{
  "num_attention_heads": 10,
  "num_key_value_heads": 2,
  "intermediate_size": 832,
  "vocab_size": 16384,
  "norm": "rmsnorm",
  "rope_theta": 10000.0,
  "qk_norm": false,
  "extras": ["capped logits"],
  "init": "normal",
  "init_std_down": 0.0,
  "optimizer": "soap_variant",
  "beta2": 0.98,
  "lr_head": 0.00895,
  "max_grad_norm": 2.0,
  "max_seq_len": 512
}
Each number is 128 + 32 x the weight over its row's rms, rounded and kept within 0 to 255. Layers, rows and columns count from 0. Numbers have three digits each. The size before them is the row's rms in percent of the matrix's.

# q: layer 2 attention query, 320x320, rms 0.124, rows 177-179,209-211,241-242,272-274,304-306, columns 0-159
# k: layer 2 attention key, 64x320, rms 0.113, rows 48-50, columns 0-159
q272 112:156084055114154127132102086167122108153152165159141071068114131097152134135129125171125094162155159118111144180109112092110090076103132109108154125144182096118111146180112136111180152132057159163226157140178107179091101152144122117157156080174134124049158154081097146116141172127138167144124138085145084113081079112159108062112153121120085124090115065116125137114132182134136118185145122140134135149152146113109137173161121112107125114206166189098128157164172117099087136086113113
q304 108:177116117162170127136115104138111117121120129119140103092143096163084156129085180121160111127156138094155127183113131206075070082093168143113130112152196136129093164148104132165188185104093137094154128163123114106069107077138117089151095150233140163079094188142107184115118127103164113131153104124110115141069106072099153150163131141185123190119141112151104175142201153104092154168158150137169156092203129119144210133156062148117137144130114132126119162143141163114107118140177126
k48 051:190148135118133148163080122133133110110075199131139119117046112103117137094141136061137179157185102191143122093161122098144139131121120106149110160136137102162163155092074153110112103092155125071069168175112105122126117053135156090120126149089114145130136080131128105144142086112131185122103118126174144101148129092117084114169182092148124141114155124072122151133157106139152143106149114116215101060120146107127137086165152099123140081131101095102156067129097096140196117150097098
q177 070:096170132093137145169164100068106175168098124127147150149197132092181111183117140092123126147123125141131106143103194133056102120109169093132140085111157101181146105154160210147102119096120136094071137092086163081142052135182155124134141105164109152173157165108131164082144127164139148130131110108135103099111172124105125107152132108141138125180127168100138143217116185110124037141151143196161165081113157109161160151130150140150117152109133120164105093089155104166170120148111127
q209 093:119122138206148150098093177138137128189119142174102129100118086120128134089149118138121167164159118131101170062155156128127134110129147120113168151134142114186093178127081157130126101157144064136116146047118134159187174151207068179156118132166098116163097129154098102104155093125164191100126105129154050104082159106096123153146141103149168154121120102189118171148165085145110147143093122093153117115088109132099112158118171163140075136124140153212082118128110136107105148122084176
q241 099:147127109137152160103072162162157134131088098107143144130173113178108131161170132156150173145143138074156104119171143119140122092165163155101070164088141120125170179087099151133151167127101078160144121098120108076123145120123085140139082145091127186132145160167125141151186166126188146101159096144142133162106112204146202097076121124064111116117112166123161125230129113078108141134181116161134046130131182070126091114112135121154096103128157130170152092132061141120124154115144122
q273 092:165147147193123176131159101101125139117151067112141146174139126170122097153155147119127185156122099150072148074166191140142159118150134120149072091167105151152098190105102166157115109147179144114102125087140129168156139140154104153113161183090163074146052141128120130175123086103124171137110062154134130095162174152119157136094154089166144111157162158118097124199100086096085109084146168137137134128102100109090096136138195090160090121152142081153128138142136109186081117099081129
q305 079:126175133101152126116115136150120104169152138094152201104125105124114111139117133190161132145063077148095082097151135176138160123151153109141158129133075112114132128119086087142085115148140109129090150069128145113136166175153095103129158164105183111176066103168196062161129092103109108121129093109168164123137174148136139100068143148074125107162157167122152095152081122079168080092128146124121137169094151094087089100074165109109136106117144132113117084133086084169141149058079099
k49 076:109134145205106171131128134042114103123118148102085125119113105140114099089104086140111118145205125068096152134140049136186125078069089104087097087141148208135119114125111146104118125186140141136118097144125147108137092168085088140122112140126156088163077114092120105151087109154112127142202133151134145190128075089080097167154154138146135128105097093103126146116110205153100114140128074132046144078039103133176121157056124108098114147137180144149073197132201116153106097175154155
q178 071:151144107162088166099197106115095136166162146119081104188125126077151080120124092127154131133060094131094082120066151172124150134088091127173150129092114134201077099109173139145110071183112121126148112111092138088175152144156126137095151145138121137088152161125057115146163062145102208102117133159165134119096101157141118095114162147126144116142123119164144140086130124201114086108203152135142106108097157088164111193132146157119100110165173170163118134126113132103160117178087114
q210 093:132150178104120054133097140082079128081145114088091158099152114120138153115113115168183127060096150142109140136124126126108194139147129180120084171123109122140176143100136131144110086158062119162093180082165114133161112148146121141141122144172157157120125094159074124139119110112131230137079136124141142117160134074109146110145137150178094173149123126098252105165173169066108100134142113167190163125134132120122131132153132145094123124092112134176115141194153156134180083146139110
q242 111:137148129116164164125138165112155123149080118161108123150123142114139120134126100121171177106149098186083162116170108093145119110132143170157099103078170128142102119114154079179128157138109120097116120119161145113188140152084159127180224191126129125128102125122073124078084092086120121167103090117205179149130137127087126081096178089121126104168092155163104106158161138086137076130089098144161176179110165163112137099068120098193133148143166082142193135155123131160112095157090098
q274 110:175172164124169159138151206103130090099140070115122151188143124140093090141135175166093138080115164115137099113109126139100180145131180129121132137112092178143111148118124126112089083088083142132068147072162104141195133074118110123137168154131126165165149061080081152134137086112166166068125070130107152112107122119164166116159167075169165145132132169113169128137126083110149161110105113129100145158102105109212135118151073151104119137094145113183117127136130165104125099102107102
q306 083:112137179093106119218165121118154115133070072147154092199124109065155114119176123149093139128122129132060124100109088158152188125163113098110109189104146150138135130116110108112055075160135164102135085089143143092190141201090131152147131144129124149111110119107149094145146098154127138136121120130186148159125127135146138095103135180093179130150111155126108092109119128133143082153090109136106100091116111136110084113107155076162104130191105135185084155162157142077150151121117099
k50 090:059144089127112155149145072165101150160137133150067118146177158170140130089116100134123124137113093063150057147154122123056087141128117190176165138160110131099151151152109161139107152154186133222101119129147131125109169129144106137108136081136119081155089155179161106138148120132086088165155159124103147167140189140125109147151112084117121161069169118119114078172064153133150230092135162111126147101163085141093128105067087130092153073142092112115070174117156090133155103095165116
q179 071:120150030139128069106124127206113120114118086138131113134108129147127131115121070148145078080076108125134161065241146076155126138120214091060185065133194162108146142196153093089141114141111099132192123139092140140150158114099113153174122107095121110107113119178133124088123167148168072119153075121061131177127114114192168152158083077162149110120082072075121086046163164133141123208146142160124111130105129115147110146153126151122134159091120141147154153168151104127079147152126134
q211 093:168159078147144192109118155128121126122149126143141138147107163169086103135138129143135117144113181126179179187156195158110157089161158150186097176121125074196095096163158145110179082119154138111146129110118104129129146140078147142183141097098108090126148061160138165122129148066059087142124076158096081113204166118166078132146067147143068105073094123181078110104132118103112157174081122119086115114154127133087150119167145127162171123111131068153118141138137143127113165122125159